config = dict(
    num_hidden_layers=14,
    hidden_size=256,
    num_attention_heads=4,
    num_key_value_heads=1,
    head_dim=64,
    intermediate_size=1344,
    vocab_size=8192,
    hidden_act='swiglu',
    norm='rmsnorm',
    norm_place='pre',
    norm_eps=1e-05,
    positions='rope',
    rope_theta=10000.0,
    rope_fraction=1.0,
    qk_norm=False,
    attn_scale=0.125,
    bias='qkv',
    tie_word_embeddings=True,
    parallel_block=False,
    init='uniform',
    init_std_qkv=0.0389,
    init_std_o=0.00736,
    init_std_up=0.0389,
    init_std_down=0.00321,
    init_out_by_depth=True,
    optimizer='soap_variant',
    learning_rate=0.00472,
    beta1=0.95,
    beta2=0.98,
    weight_decay=0.039,
    lr_head=0.00732,
    max_grad_norm=1.0,
    warmup_steps=200,
    schedule='wsd',
    decay_fraction=0.816,
    decay_shape='linear',
    final_lr_fraction=0.05,
    batch_tokens=65536,
    max_seq_len=256,
    doc_mask=True,
    train_tokens=390800000,
    max_steps=5964,
    dataset='wikipedia_en',
)
Each number is 500 + 40 x the weight over its row's rms, rounded and kept within 0 to 999. Layers, rows and columns count from 0. Numbers have three digits each. The size before them is the row's rms in percent of the matrix's.

# layer 10 MLP down (transposed), 1344x256, rms 0.183, rows 1022-1093, columns 128-191
100:542567454466519535454499495442515553531485472563505485491472545556515505540571518490532565445430529546497494530571529461487486505535513464464498448542484469528512590467425523438463479437518534
100:417493529560505553530456490462538482531553448477523473488498461491487524528548491494457497471482467543492483493522472565551467522570590531491475449401527490466463566517504463540475508468515531
103:466544477502488533536483453455472493565427492570598521470509516525471517555549538442494497508475543548496503535470496457558493496445474456479527503488461439540545512458564552427521522477524474
101:553555530490493487477492517485546451505415566495441435528516521486439518520502480449465500520529466459492540494463530461517530566457539434515535459554481550563466547431443522511529407524427473
102:457484517473534475516535467538524491490525454530471478461476474491469510471559461561538512457459474462439485506503558581498549449507428508457545534461579471515453533379474481527470530462513509
104:500469517482558566499518469491504457534495518426447454514515489504527480532515474549594479463539509497532472474476476520520464571520509505483463529519498473516486522506575544452511477546434474
106:506492556493452537545486582546422586536468484486393543509547431444475462491396505550526496555473542472468440494499505459541396533612470475427435467565473512525461477490531488463556594588461440
097:516449465492520483521510491500440510502491544459512534549423436487479493459470509485473457454460532467550506475585534475491461540511547473474318512460486470422570480527555461522500480495459398
096:462510557477522440520384483514522618424506456505509416497512515457498482424533495466508490487488473581508444440506501518527469494488444519467371485585526529464496506511514486528432505508542479
097:449550447483453556477473488494469511474452499489518452482504493546414462432494480440527506556545489527503433517475485541495495552552524521494550508540515539491456476486451537531464458491512466
104:472536546583534469496549474540554498486468446469556499537437500469516534521528496514486479473491486475547493462590538492525497447571514461443453477484494448507426487411463450464500492418529535
107:560494561518459457460530477500512524519428424490525571474491451483466472616565475512449587462530477526422488520497447525532517536432521572442672504508442456512467460532525476504536520533519566
112:516433419569463464506474480532559484496467548528488496518446511501565508547494508559495497534479521480484539497580534508488522547526486542462567528526509565563519487414512459526585405503538527
097:464501477454482395481562538547482477502500447536527546488467564471547501442481503522549498496474497505539510578531485501467468535458540578507414511428532480596474487499522503571572512520446462
098:469528460476491487480487446485481477517551487460500593467437446505523524463471436517521546525510581502560567520587486448425437443553460524444480492478480498437507487453421489530507564532480508
095:497429499494565482542493540491569503516504507462531515475459549508494501523539459440570522493520480494488515496531501481453527457508604489551399574489518460481451501560514556506511512524472531
099:455487517479508509516541466552556576495439550605460487471432487451504503471528493421467486527457530577493539469462526494475471430513507551557590444449525471471453457498483483538473520486536425
097:524437506536505487487442490513550488441491538457435476412525491468462501524439571558434548453488534487518465485484586497525527533488435538455566437477653528571448446507509434488466501552484524
098:501554453497420498512481466542516517533519506524451507520539599483474528474554519519428490549502486492535468442561541497526504547543478635525530531485476479461569511424504445514469570537483555
098:483463494493475487527545465505592497521498536571422576513517501493532468499510526418469516529507545523612487509504500506579466530590521456451434593519448515534464527509504510482452517496503485
108:498485513472503457480522518540498459537453516471548617594531545554480510512527531501430539482489466496512536504533566452429494459501492530524590487483525467505518439472491602499554406543421507
097:546478625519516473485444454518535470485551481554553454490446580456518560561477537528511508464520597486455455479465413477499518508521499489512453508486531453481520509522443458541506529433472547
096:511526457503493520490511462506446464511545537507540484505500485499421465496436511533474416533495531553551446469474564480447496493476505509539384525489547505492515575522431488474499543406480510
102:549520505521494616453532399498504508478515522491539566504471481405497536568534475505510504519534473472482521536445555536436564530490465496478525522454510497497469468499490510579485446438518500
102:580474543528468485545500487439536483564516500503515525499512510452479561542522525523507502503537600476542455502545500512483515476490534481480558497536527516473554492468515457513493487491533482
101:473530592463527510500529535505510585438549477560416518458513493525509483493592486507497466505485513486462399475482537481540429455464443505471469414468519495515489521446496471481499540493528528
097:483555476525415445501565512597476433503549537478626597462480518450500548534463464501433494475469534482488515498466484465459437488554483540553449500525543555509507431512514496501488443486459543
095:539536483495502500473498494443543510513548466524449515513484503592475531455508497510468518565426487512550482493510509511452493497506469520469310522491554541507552496449439455500461406530477389
093:507487553514451471469472458505544447506493488490553522468492413474538467452500446481499551534500576589568507467468489485509566507457392548550397482471563503504450456532462473502528495476579513
105:505504503531488472607495532490531535506524572521486499502519459510424512482578478530550547572464462601554488522495552538456539447502475427495524505466580520532521482498515503469567464517514485
101:483590551491535415551534563531482464540486545478562497489467524491505517490501488466528470522423492465493477502430531548532542488472528440481398592474428552458478512552500424478523535462467460
094:564555508476463584541471447529478528473487413563445526555501523589531477500521497545476488510490510500553510491519476500465564488538425444554616489530523507522516485490538518547519528551515516
101:482524580461538584515456537494513480537516492493513579562490533602483516480507458510456553505578480438482583546442517471572522465520460503557506545513481518520554526455533489490537521552462488
104:460478551386515528535564433490494477496524560547560473471551511513541482452483497475552501511531480471544467540472458508516506432479509463519441416525527434517547529506501534444456457533496503
096:488547495523444520581496518609474543528527531584533475473557496470472476532490485437572493470539546500397563499439477487486507571484551486518639446559467536556420501525506500505463475472473507
103:531531577478506474478526502623407550525458449501520461490557546543502518465470560482454486458477485472498511486491519496578475532505493491440344568534516431424538555468499483467521502477471535
101:519486496491540468488428482518578443553498557493477504483474555541521531520492470462559444453566591541492502534465476463506507560447551497460498518410563609583481456485440560525494475459495490
100:476447438440480516520555521496445460455496497522462488497510496462494477483498503476492498548444491572515399479376396492500488431476564507498484496540479503489509541509550515461498557514510522
098:431561409461525476518477554539521527479511535571527540552490516498465518470476491490442512503558576466481471511448522532516512504477460475543632467475496495418426488481500476516479438470543478
107:526486464531514521540560544513497522584495575509429452564496577539524430492470522458491454522520498476548516505465490423476514526475509549456459494427500487536410536509480528468535565483433505
104:466454510527542511475442509430483520516455511458512449507542538500507458540467389500519565538434545434543469499488473435536538529479583508500403497499470515456482522566543514481550510418460504
098:460506484470556562525484521484476463550566504518435498492552474548495466490538460530384484428561582517501499414487525504551466501492495424530461445490550534511545545484474429493452464510516559
098:524452526503481423568518549502508517535520416483553535476547439505569533487534503477516470439516510520519526536510548482469537508476513525533563468454592494505517571525492458505481491500488468
094:554514403541485459506515504515568522501442462522568524543513512502481541462429533491506505533486459450490552537496454501454483481517497526524552448477473508462578556488474472593435505505486522
098:568486505492590523522449520504505504519479541513505473496511461462469565529474583493442459572487482511545466501472492505520448539579519568601582503537447477468528500496442505496611453558435483
101:541571568564474544522504548503456508497447504467515461481429510421488519459519422506506525508505533485363389483485457553468517490511503484560415459541540497575489444465529456525492480473463488
096:536515521530560530487482475480469506508449494533473473522462542514523512509476440572504521510562553544427633531489527569525512453434509510491420517496541463479485506508561478525504522512527512
099:543438519415448434492517477489486483455454463535509473518435492481513360557526489491531494476510507491519498475439558462472474556469509549542468508493454556574503524427483526482524505515565523
097:529492520496471455492443506533526524483511524544558516533512523537514460564482488517447483456556458505534578488491502430441497415458536517537479460475410529462488477540502489549519493599474564
109:516572472419511473527467524518574482436445486506491531544469521499536516486494483511368486490534484419496540450498530459459576499534505434534547522616490499510484499493446469463508533443445431
109:522493526471500504453486448497515428482478551571502522417443470470480501575523488528544511548469490492513559527454463489479505493514505531484593506486508532519579594506464539538490532511457530
097:510463485521519503492528463574559476527489559488439538494411480480582563467514503507506472557588522522545554504478527431488455485569439457452420550435544504538479466552552507550534548526489508
095:437514449466528563489481548458450530457456468512496502464505543475485502511518433500486460438537484417556541571540562533415516519491489561540378482466527518599467476406477470506514467550485441
102:577447537423451462576505441517469538533543500453586497499450542418503501443536463530488484473457592481494502483505533476492468482522507507464510491489442598476508571515562489514468493449456538
104:495544534521472508415464513536472535552521446571459447528504514485517458497492475462549553465514471469462544484549453494496500537533510529519532408528478472470495504573502521636507485555502474
101:526506503527531493543398491481490467511481485523522525527497517410481498533489537497515469483498512498527466479435473526560498492473555546499437593530458526510482507458516558485445487551434566
089:538525490583488547519480458443519440486424511488460528492549612498466471596504547517479459535476488529515548603530479531529460457461475444459540486477552521554469506529512522444542529432489571
099:475497507564476566454496500524540508541513467523504540400547449493533496495461522463464505457410533555535499440414541457531507391489504546567475498500487489423526521533482488532513483483481481
098:541498502475461525453535505511508470551487468497517493520467478488533509522515514550541503423391516568462463498526450529534445463436471461501378433562543554466496538465522500452502548467489519
099:491525447540482547462440487504508461546479408537476460492542596502568589496484558532577511432486481529546483488466550512429517543508412513479532487496462502468522551525474593497518538451481476
106:505553508418452557520555492448458492527505557543561466481465488453516542493497546480499599469563554512493508556470512565440494452562474529491425471472552529442545504509484468443415523534512551
103:560473440499494479529492423524513573479455451513527559464477532514506496526500557554480470506508526497490497477499473529497447528487530442478392534511495487442486499505453482465519531487431542
097:476425512451494493401528476505493547504430547453494528513492470478530460480543523446507575485464506562539494463504535574523548503515516567463557515531522500457490516499585565551609502571499518
104:489478448473551452532478483471521525536483533487524434469502457447508494473548426529473460520484474433490461522490518437439542474476480494571529463547530532543509483527493542553560521503508495
098:492489526474477500530526443573487482548503529465503462471529513545435510495492565513502596480462483472483444476523459494479495484488456477467548439443570509508502496548485466473514473506578527
104:500454494521570534538460535504489442532441516485436550475484500528428503472490503532443583564502468517471504454432469594432547491537473521429391456456546542501487451525504553539484520555450534
103:445446548502477529466570570453464555496495557527465465577519480547545556505539517441416589489414476465491385443525509419523496499482543511451364511462465451555563522454543576472547486532564396
100:411583482533506500509458508539537444436429496514499466512462454529494515576464537514439414525437506466515556484521479516457454540487448505540454546551528526433489483461512488432476442491510522
104:546508497450539429488513523513557523496499539532429485467465500549463516477520491514511560472549512516480460466521464505563443412507548537459411527552501518453463493468514580470502423505426486
099:484492494511481496511471471459508535455513472544508495564402458470569452552511472484468442545443566505492502446442482507499504469485518351521484584474541478485427505454449455422451511499488512
101:503431486524567497534516466493474508499454534472495564516458448489450516591504559504473474442517480479530485468487542487546397537467434526477558511532475532509459424482507535487478539493477573
105:559491446484459521540455527393503552541524479482514575522513509437450481549548396515471590502472508525489407478487502490521498546527567491478405512511555466573476533467506447533563538517553522
# layer 10 MLP gate, 1344x256, rms 0.183, rows 1023-1093, columns 128-191
102:555478549470539527535501455525577469550490456479530430506526535506496512504460524478520526435501529482416473531538460510437456466523534538538479501591470530521515473529508509519535479557498466
101:550497494449414454516494501420490527417446547507497504488455578528484534570512501474480454535501550532458503485488526497464421474508463544505508476511443534522474472494586511521517463506512522
102:505531468488467572547513580476502486482487463484557464516549558437500501479444485438505510488488497401484537453548461486501470515472430485532458589463496511469389475443469565504511469533453536
094:541531437533523495525563563530522484574428508450544578463443515522527500478486504471487401490520505608530500484456504430389522546537503505488479472600493521512577466563515509485593509488489473
101:532510536521546487543466494543467431489533567482475491513492540498493490443472431447489540483527531496491467448593435434478515556544588493520524566455525492491493527437499536509512515495497503
115:495530512562409528460456484484459460513523530509473440473507483479523554507532469442464496524468579470445553428504547562459499469513524506509497512496504443461543432497425439475543530534459517
100:494540470502477471548439537536453524462494517488551511523508478524512420491490454496502442512505479414522546498541502544493457505586456470531449466519539509511496493497491473494520520477505562
105:414481469525590537521488515469491516578457476538488474475523525456539468483468526549503547411514472483526515505510487498498465489453457476485465401427461488535498462464539533466493505477440501
101:474458501449475433522526522535447563503475541575483451519487539499521529506567464506463460443540476529497523417517432451484484430558514522511489557480439537504566502461428508468545456490560438
102:563475486408476479586492503518484506439484493524535481474468449597505463477482537536438537483494499506553480514520486399487461496406575482498524590521458524499486510572546592507530484515522487
107:415479496570491447532460457420510423511556519507511441532440522490451514548493506521563435519419508494519574495540464517544465487523509497524478551529497569479472465523518568478584425436416459
107:459435550477523474514531504525529507545497526499563530459502516576424512481464513514542472543482529496496431565436499513459546510551451535439559497580528539497474481553476484606454501482528471
097:605496535384480423517508465541504529424466530474506475517517489470562502537535493500538503445487515471518584489532459535538517552487538507482496501459468451470476541530497484533511499507472487
095:585541551494444496526523514446467532559453446459534480460471484572548461498470555616500443520537501512443490549526464552493501519501486502525482476540501483462538475488416450562566524528515476
102:578501520500493369457517465494514528483569514511532429562513445512481519422465504519452481476470479422489471456519493551497506545489422525541497461423537511484458477496457518462462514521521477
106:435468511486506512491534511581508451458523479456501471577525464526581498474451458593498512515426557431477492403516500476546515493542435494474484440622477508501455451503492439518462471444502476
093:494495502558493514501416532457504501501535603513465517489445518556467519504497468436562494586501450515492504473505465525454469486546518503526468484538518534471481521477398492511413522529502482
103:507517466520547553529504576565473422489545496461440571435530477521487456488503477489501506517546494541506503510448489464501531546545532527485489374511574455492475603457423451451541469485500533
104:509449514454496491506522594560523493494563511528554525480498564564542534494459512421510518420487488550421441535573489529451526511450492455513568463494592503523448501503456464456439507487542510
103:474466520502497526524389565550481451557522523511530496502467480491581487480513499514498546479516546463572555483447429531518517446463479543546486488488481488494515558488566536490512512476479454
100:571526517517486457500478478495468529381470504419553426479508442494521593535531470460553537524508551514468491488503471460436487515533560464500547508478560487461491435486511512498409435446535555
108:472590551505536516481541549488497515569426465554495459482501524448559538564509497469453512547514451430449538514482547439500553484531495446525535444515434501497488447472525486529641528525455482
097:499484486548511461496520488542525506501523488492487482497559475451473460413491528444481503540514470482495528494449400489513464509472487542584494616505425494478531518589465528535507528534541572
108:483506522507571528562524499565557451465489513443404500493550447498525493520507490545467556467545436399495468501478480603570529456539469543560511514546473520511476429491532466460500475498588560
096:511558521505444504534510428562534552483507508454511542463504449490521465566501480472424496486509506476549536465502434512533552504430499451466492520448457424527465535510481446495524511491435529
103:518521475496475522474465526505560524496489429534512533487515441519476458489504520553504485480480569523485486539553525487490507524548507548486478486546446493519488550517420477512547514545492461
104:511468513549426454529500540421413477484455448466484504562510451597468513519465465440496500607547512525464534463529473591448583547504561507533498447485490530476541542487499455571501498473488532
101:564499562548493461520549402498520475459549429455511571557510508571543490481506444546471524470554531474504551487505474536492559460444541508459507501468482484555546576483524497452515495483473500
105:511512471525544522513553529520482468414547478477514534512548578476459546596460519458447463475518504460498498481509473528486444501561487512559504534474608546451465520436446547543564519525537413
104:487523457482488506469480455521601496455562569471528497470453452546560508525489534496533470497474480430476523430589470467469548475486472499507573435539473563469435461514421568544541516475481500
100:453517459503540417559469601498508435529531468580437394529481572478448462491473503529473577471456526480487495559521448480537500521559526477527551545512409540468521531499460517529443514491491513
107:517517535525540542539527506471501501530496433525532518525531527560508465444526422507516504530497478433453488517456451532467526524532499498548518514543594490432560484472401532461539479514475415
100:494583492450480526477511517511522478498550490425503483510510515464441494527516412551545513420499431520541464488519502455443474447532565430483490508508535470562529451469485495525430458477479542
095:521540524505497560515460466499456462483471490518585452505469533492521440514526583534502444459478541491542530476412477506545466438484435514459503486579454536541468496427501453515477412477480436
104:563535526514443503510483562565539458531558489453532438521535473502560528476465455562434513522432509497527521512550449512544518461503557526444532436487466485505535606524436478495455520560497546
099:480516484504396504462520466526435469471547491449535419493497496524465486537453547439504516473507423401516507457502456429473477413503449561472477448454512452521547533456499542464511530490456550
098:503523402539530487497501462508507478532502553393464491504499488511558516446536525435555569498483487526536466488502474499484484486508443534506551501442532513545560567533494508555483463432529450
097:469486533394492468526492517423535410522479463506527457471487451496578470510503505474531476435482511514451466431559503423522488489506495539488526486590461535527541448470485476494515493551451452
108:511529552498594438489500443545456516556465489498479505584506451526515507452426505439490441532470491499524467480508524440506524454572579558498537446494514500503561466528471492492478536523507551
102:512395487580519473585582492533507502528516521494542483460499492474516527498446499492511444505411472479514433515477560524463507488520482522486475453466452504472521470513496467548468545461545532
098:518537461470436453511503549485481554469443479496442423531560468581499522525429501526475461472517569477432441498526419523471532504504505539435523555525532488572414454473467478489511468575538480
098:474498469519484493495499460495529519541491525574490483506551507528433484484473480440470426445558499401517535470523507451432461444495518506463487511436445464483547491597493412468478508522527545
101:489440541543533417480499544543534542491459498422553474472508542455415503600462495456498520513500523464444494558452475401467497503480472461547491538519442488497446506513519513474491460542506520
100:474433533535453500530473380476502522493511437509441576482457558468507494483559540482532530530459554456441450479463569515488487466451461514473509470524523528469471522463544527495481530536517492
104:498476486539489493530586490463494504469497533532487485535512468521495473450499441502552560513538553508530469526515461548538452414437482485492560446552446454458447544482549426478496484569485574
102:468488499489526501533458480553518495492503482572485505513532492501420544489526443479561392559538560553461557507464468492486517558408454509503453490509432412541509414491508516580498456425547486
101:486488455513442521471572451538508563540528567471545502409552538459482515459421553521483530497473464479547406510441467513602454493564552490505530525564511527457473529526443475532532520515487499
102:515494515550479474478494456533511508495528535503443456464540454563490557535434489517506483447478483569470531476510424462464490477480480577513471464446508455543515460603492538507509468504515468
098:533471494541528520512422549503446500495528542452501513542511497515532478473477544460474530504449524442514507534494532415588524500536474561477544524544460505560554482555523528504432441527510493
109:483462483519478518558463427554500566552522485475536533533482501601531527436462500488491454567480516502500432526546473537493495493498438444513477493457495452535467440557515502539557480459513391
102:448464461530496591464565537472462533498479484489470463491497507529498425495466527504444546455521507560529466489510467494499497586542523455491556510556562441491493386643511469584509493463489535
102:532461540536438572547447561514497483509492498489473530532413494473564430548534476432466588521516479469480492508514542470515490479483504512487526443480492481477504481460447475382565564461583506
109:513455485489585506518431530441520510454500519515535487461456535494513451472480473504471423444512550537453460537531487521550516489576488550541506419452480563486531597570465425454521485566467506
105:469471504564404477507549492535483526439437509447486542485487458505472549507581483530471506488398548380473536477464454523488491532514479561464548509528499534531534464538473461503536464488570538
102:505513434462493442498425444582447513560560504442574531516474524491505491479515562452503542503503434535525505510522471438453510509432433536439527534505490492451517512463567528480558464506557560
097:552488525570510482475478547489525552552446479445481490568529493480466491556498520519579416453453445468558561478515545605519482523505490460495516616493425507577446486464498470527542514444483576
106:448471449491494400590518519562460526519539466478542466514481526527439536532492520517488489494501424457516504489451466477500522491504516565527548531564488510501472485544486511577392465541521496
096:514464442480522512459514439546481501488473480542480457528534542495428534445507464435494516441474519436532486556495453538550526513579526441500522483525517449528462506589501496438511510473574560
097:395513531532503470484478457454536571528498456496424617443427472504519523523502557528500456503595497412473496459504534572433538436531461502493476491437465485499511511476515485485541501483428522
107:513508475525453497506453501455442460413451506508474472569568458520510496510458575537484495458474496480464519454501474535542493509491502549540596471465472446589485458484534464571419443551476466
100:491425501543526472532534569504575423523504501477497551474475548494539425539480497468517414529525460514527542511505578524522438547536541505499527467449466527513498507535471507414487517480483466
106:519433461555496511494560528413440564497493506507522517504532446441481580494467458477518443506457483493584502506525466534554448509501457495465506522481572440483505478461476573590500542412501506
114:490496428513486483488570506549423530512501524559440541544549441501466602466545502520523495472452465458488475493526470561472471452516496557561490521501531464427512533451523523538573536529462493
100:439513488487464513532491557515527408522562477517506499487535535488465581477450537521561509527523518504502467424489508542475541507447449554496492448577490471547536485500444477490543433523510517
112:494442539551497474436487477550515486541510472514450451494526458562488521466444477454441633521585541517577395623437514483554485550505468506496456492481526481526484490486508544526481489598440533
108:527479526582519467506566496542503453462473512486521496565495522531498586502431449388533561462446524433509475462559513588490585518523490489485502544488485509433515477538477512477482568486503459
097:467435519582539498443514575465474561597447505446454483518526499481517451486474447511503565480506497493487480553489463565545521549500518435521539552490521521561458470481496550480513534583514512
105:434532490517548539549473482448479550488507471481589538507520444530518534547501480384497484571556468469474500414504547431567415447471509455520444521556447495484451573499535416449536472496568425
097:480438440414482544507514531516419465521507470510446515493514516516586464444486464506493510479428510486508585532461448475493513507526545467466565472469496439563464495527488567488457530534543435
100:588445490456458450487449497471503475431478483513478525522507434552503428528512439511458522509455500531536462527506472432483567486498535597542483442520469545493511539541515517480540489422450565
100:584492475548503460542439517542507442513471512486465515497504458463470526575474537554471460577534589479467506467577467469527473485552457546451448510515479475492475503456414440542560473598490517
# layer 10 MLP up, 1344x256, rms 0.185, rows 1023-1093, columns 128-191
097:470539491486543501513488499531512514459532494504524539419479499484435478530497544444440462519498545460450602545559410489494517468477514480511499503509418492582507535524478524580506510468496489
101:492478486424503483467539577431505566474491505519490478414487607446509484500404525458502495444477535525485497478565471478548490524516451479493458497544539515507509434539589497494506450438448525
102:473536515496434553589486454492507545513509525517493497517474461586525514527482552483492508552502493456544466464548473416503521462393466485477509495413538453533555536474529513469509475484497531
098:533399531511509443451448576460467470441560477558507552532518537493531405511522528541483546455476457465449499498501476480524540524532480479502525501530518514450412564530477530525472530483460481
109:457526458515492562497547472453458501555557427544454495554534468518498492462536515464535543493471514455444512485491514515564484428566495458403441501470566506516464512528523451508486500576436554
106:538458527521499498506560499421438542501532506505467464382470524491458416491500524494533515527481492531480459570531475480499556528519566454417459506481551529487534554541446477486494532433515482
102:503548439500486469509535512463548570434484487491490389554559478557523404491470514500497510494488501479464546462458529611499475538606476522522525527529526464501439529534457472475455491469540544
097:523486480547457516477423474517516485528474523512495563469561505564546614513484526507538500496444476531537469456546501518433534529495553464486455471488497498528471430430444445512499515549476457
101:451447432479539537455504540418575487529523525509522463439564542564486481450529467429558437486454464479460496518514469486483463475504526548561503469576487489550518486503580477479419480498500553
102:479575507479513531499527518513551448455482518576452464538510500433577468452552516475493524466443491533500521462501492498486492575509498525565540428508544554467572511427510517462514496517546447
109:528574425437478535509517468540506501496435508523521538440484533441516460465524431487503567474555513505585474479529564487461483507507551511439591460560526491551552523520517523507462515526549563
109:499466516519493540492554511421512492421497536434533537492584515569527452421457526495440463510520543563559516519458491545485508492486474565455510408488486497507410534479536509487558511421540486
096:522544548432487394506531482535470554514541468478474519543457559473568540511444494481529522468442496503522480472498507576556513507469555517432549450430555498522534488499494489515491538470496473
096:471583492447480544489464493464518458438497517471505465501466471460436472505446554505538472492474571460408588492568499455478479454523416493552508456448464482441490524491520461544505483474506455
102:516512497488480493492529583493477490551419533486500451478480504418572504496521517554558467512519533556488538456469538519458513465571522537534567426505475521489491488472440533471490510503494500
105:529520476448441497451552504551512508475539518547607497468379491511526474462500498496423522474442519540523536537447496482434474406479548488566560455479520588526493528499532430472556491505494469
098:508568485487471488543511513546465469522458477538447437532494476492488492492530544489477462532499555485487438466475473477545527486409438538546497500483474473475534565547403462422493401445495550
098:452543545414492535492466468404517569540500499507499545401543486494504449413479527510481560556442568509464544519474494471509497445485485518523576540512460509558547528533499551473508574503499498
099:488575502511496545486468532540552470495491534509525481544526585541535448562502448513467456449495588531488559531427436530503545451444481491447455528511509460485505457492490492538498512498520518
108:528514484450473529522441521504486483485575456488449536547537539517531492461504458485492482517440570541541489545518487525518584496459468531470522545506535460510452519530547568586485541494558516
096:477511469507531556510481443502494477519389499463523512543433500516534508486484467479513517599437431478446427549572548527527469483522515495543502534519589506490431493522455496485590606493475509
103:550535466465573545531465538453514473508477529462472540438453424468489495495469470515534460551586522487458545462492502494476518614478455452482476548493459560480459417509511424469515505542561497
102:480475464437468519497485502560552488525506574487439470471464536503520479481449439455576582529492490499461596550466400504488442503532522487515481455484471537522483527540457471557532526479512450
104:496510503496515481522516452514447514462447546477552483487447523475497439532433571432495488506517435473561523512425454484454494479508505529539564499478508523532499529476520489517422459474516457
099:437506456489505450573489471490494491482492497497507520480541462458504459476484544496509480536533494431503440555514433497543482457479465438440455515495531519438556500441594514487532545570491509
100:550575524565454550500455492465444458500526486507478544498420487454513494468445565489416453452584458478447518516552552537551464490537417569509427507532488492530554471436532519481561515603513475
102:500473486449537415477542480509461461401510513548509485495512470490510489574519462555546474548452492473489551425501507439493527460484498538445538524494559509446459519509563486510538493478540585
099:435512499507524474505427480521523422509525466513451500515484516553523427603544460511445451522481449533489532530523522533540484547522570548522448524454523518502517492446476457494437501512497499
107:513486473533448454529575510482507465578465543514508528525455479540484548485521469464496499545443447495535507551431561462477538507472529471467479470490522506527483570471478517414523532527501516
105:520520498473481561498507543426502569537470535489475513520581472479486578527574478481593448521491478496464559495557517511465507496490430536483519441458498517472445481447489557542483523492449512
097:470480520508500506460476508466490532540450548495585539522506545434467547497456440510514482554513458443460397566457442550539466526471484501465488493512540489465508528493556488543511463554426489
101:442462459518491444483479543569428585560489442539531429521491421475483468504552500523590530515546497489503422471463552530499499579523502472508497450499474503549485475430476520472465492494482526
105:485549538450473482533559461553472500533534460488473466558446494563523461503483489536534469408396506511538491455518471510482431481501521450539584473570516504415477498434523419571416460443505507
096:440498505538444504478617511473558517549565574464491539475516524551479516481511424528442470513514528523558485503522533422501488547516559503505550514480482536455553513542404487581487565478447588
105:551467520513474456408468496476554481415516470542497531522508496496526542542499484552524503457498538426558484500517534520457538503503430531528525473476488586426539421516432435470492516501523536
103:502526490492537512563520454589559563479435472549547607567519493505506427641609453504528506526492556496494470521513484517471462519409534541495486473519493476497484522523526551533451473488491547
092:489498538557490478573437502435540504557422506466477517425515568458479402563456554494553510492538492546528489483485508548458470549571527477567500503446578497519562491529547523505468536500567510
096:489431457511493512469560432517423585484463554563458508354563465570552596497516461518504575546474474517521492483499480484496495484538520460453501551496467533494448509490516474468534496507479474
108:457537479573538559506545471550459508539553535539536585495629524483441498529479506545564518501510458490425491563460490521507548499519471435463539514482550553494508528636483530502613569405534472
101:547455477528493478529458568522540487503459551502541504450494466553449569444478452574483435548467538492541526554450529451539453514435478496508467515495491531544501489466530546490606557476506457
099:486518504446579580559509556528461440526521419577520529503534425530511547496495572512498455489528528527459484468587478533559466502507452486459486474525486560429440423491574497454506469498515517
097:523524501459505559515448512516491516537499471473500488523543447501511576432527500530504470534497490467516521573524512523571512557513432518492455430562483508477521510382510548458555477519472488
097:564588489471487610488479519489559522481543582493472528466513529528515508415576445507492493523506527491523464472479533486485532442534525612467566512505522475530521499437519522514427473487485536
103:522453499424479475507535491508524486539507431492498439519490555524493502479499445447553566496458548512516530508575490500504411534466490458575528577520503513532503557611540512458538530513510493
103:542550478546475505472481511515537486532542500515521500581498473442506499549518455553557507449490551479486491570515496519442407524417534510547546486542484495453454573541489504539476571489551518
101:560496513512473459535490430511456481529492514452473515577513539498479557467527500531507470450476529467534496495477502544469530543474457534526473499426523536533514503461514480508543504530442430
099:436539467473397467464489507514513527476586502529527520433489471480546466601560562495516499498525461521511520526489517491507524560511543554475549481480520519509493487437504489490470415511521539
095:618519515489488461434529578490440545480499577458452513426437471483523502475523495526563503530464537510440521485474551616606478537514515460465463516448535490469478521555441495487539488464519504
096:550540521460537529520507505479471552505524574440496474491534452473454496454505468472491505537437510487434562489517452449518513470519547542544512572534485503569527528525592552560533479495538459
103:625544473480484508488555509454489420564455495488501509472441524514518478556479387527511512509482493521487544577560468481532486547498454554419563503509539494511514568513440518435464525580479502
097:492519518519516512549524547486468510522443481452422495504459580449484520555509517485497540487420499493426537481539472518472529517486563533463565436421455479401490454527518522535532443519498484
109:493465517552448550533458525509490441485496484511458514547467487473523506545511494425527608542562469524549532492512565424484432425563475513477531435522503447476507511507467509477541489482521530
107:402481498486467402533486498514484547541573528449486516614540450472447506508455507538502526528453419473551413442495514469499473485515469513480534537450464503447519575509597534475467478500539579
101:484531495510504457559552434503532445535510537507519498518492515517592532560552471492504524475484507496492488456606476540535528499509503484458496471503475552583574501556469499431539533453560515
100:514509487473583392502445534507478469536551499529574579534505571503555462474495463471447510477543492477539503488437468504535455482450559473473482516538623433535604494482473553507572485467567539
103:480522572459499513483557516552539391529535520548563511377544517534549459465508498489534516532482546511465515532588482447414532527494530498478457520529455490504477542547529520441464564503464461
099:416459442528510522500529509508495533583484539542482517572507440448464444456498507513472478517501530525534464471452490537480532456498477616489525513549523499470454529504504552495532538514506400
102:553498520480544503505506544472473482498531482466459514479551519488536550466466486552510508492502514548479471452538398476500440457509488500509484498460518435551514530524439504520541524543516466
099:538507497486512556548506541459470521547490580558435500481515544552480450536624490496506505556495542540496470557472499519547495579534489455508530585421550523553559570510556553524455477559572473
106:465519470443537533552501481556521508448484580489475534546459484458467507514486499463435491464521491511512562490383451500426554443526563498459483487458528505516464417447448513456495512493506540
101:467465535467524459504507494495491492455530483551523502447501449585543554534426555562533470472444517422493502552544505501507581586451521521422538523481506549536491563507541505472543537576457459
104:531491462496487498510505466435449481453492516514582543609513526517488509579538457503510447497561476489527453457460516478427439530567531392508506473479461486529410500513503435463448502518554466
106:503497541444557493522473447562532469594456532558497530511447550558475575507479509492438509521476484509462500481477481524457506457460536448471557532521440540515512543532495475419455539531464532
098:495530476456540533488474524482502492456522544526491532572472506487467472555480517534505471477392515569542547490553558483487531498497476432522452510521414491510580489533466548419514521484466506
107:531488580496489471484492601509546433541536541516471487501523497483514475489488503441460433512541562535490507539486489486487513503547541440484532508444463524490428495503447498526479508503497451
105:492492508529463486495460445471514562518461514494503486561550409539549458497497419431531531494409414505436421504462539470472486486516543469580461507526537508466498524464402494520452542485501503
101:532478521459430527471384532541479486518511492454580528485483482463394449463560524563565491520550564525530448494460496495467526552451500481437536503524472515433504500489506470528534519524470537
104:474523553473527485561469482569511506487600465482513510418495482478507523589438505491485527468438494514496452517535520525443473489493550484583483520508527486481475523519478486500532475457565494
100:574514468521559459485541480417513546505465513456528565498471544525486449554490457540446399519541528465435542470562447514556480558530498456524509416542460429483505531428506529401475508393500506
106:515538571516534472533500529540510437461514472453494545553477427542477565489460491562530566564523492543590509497445513467491435558468442497522464556455523515515434491558579540465485439512438484
103:567515527499492518495432447466480547505562527460459547595537492485475488514509495461510479515484445504440500556536581491509433464443518524445442486453496518503524357476492572464546588513472510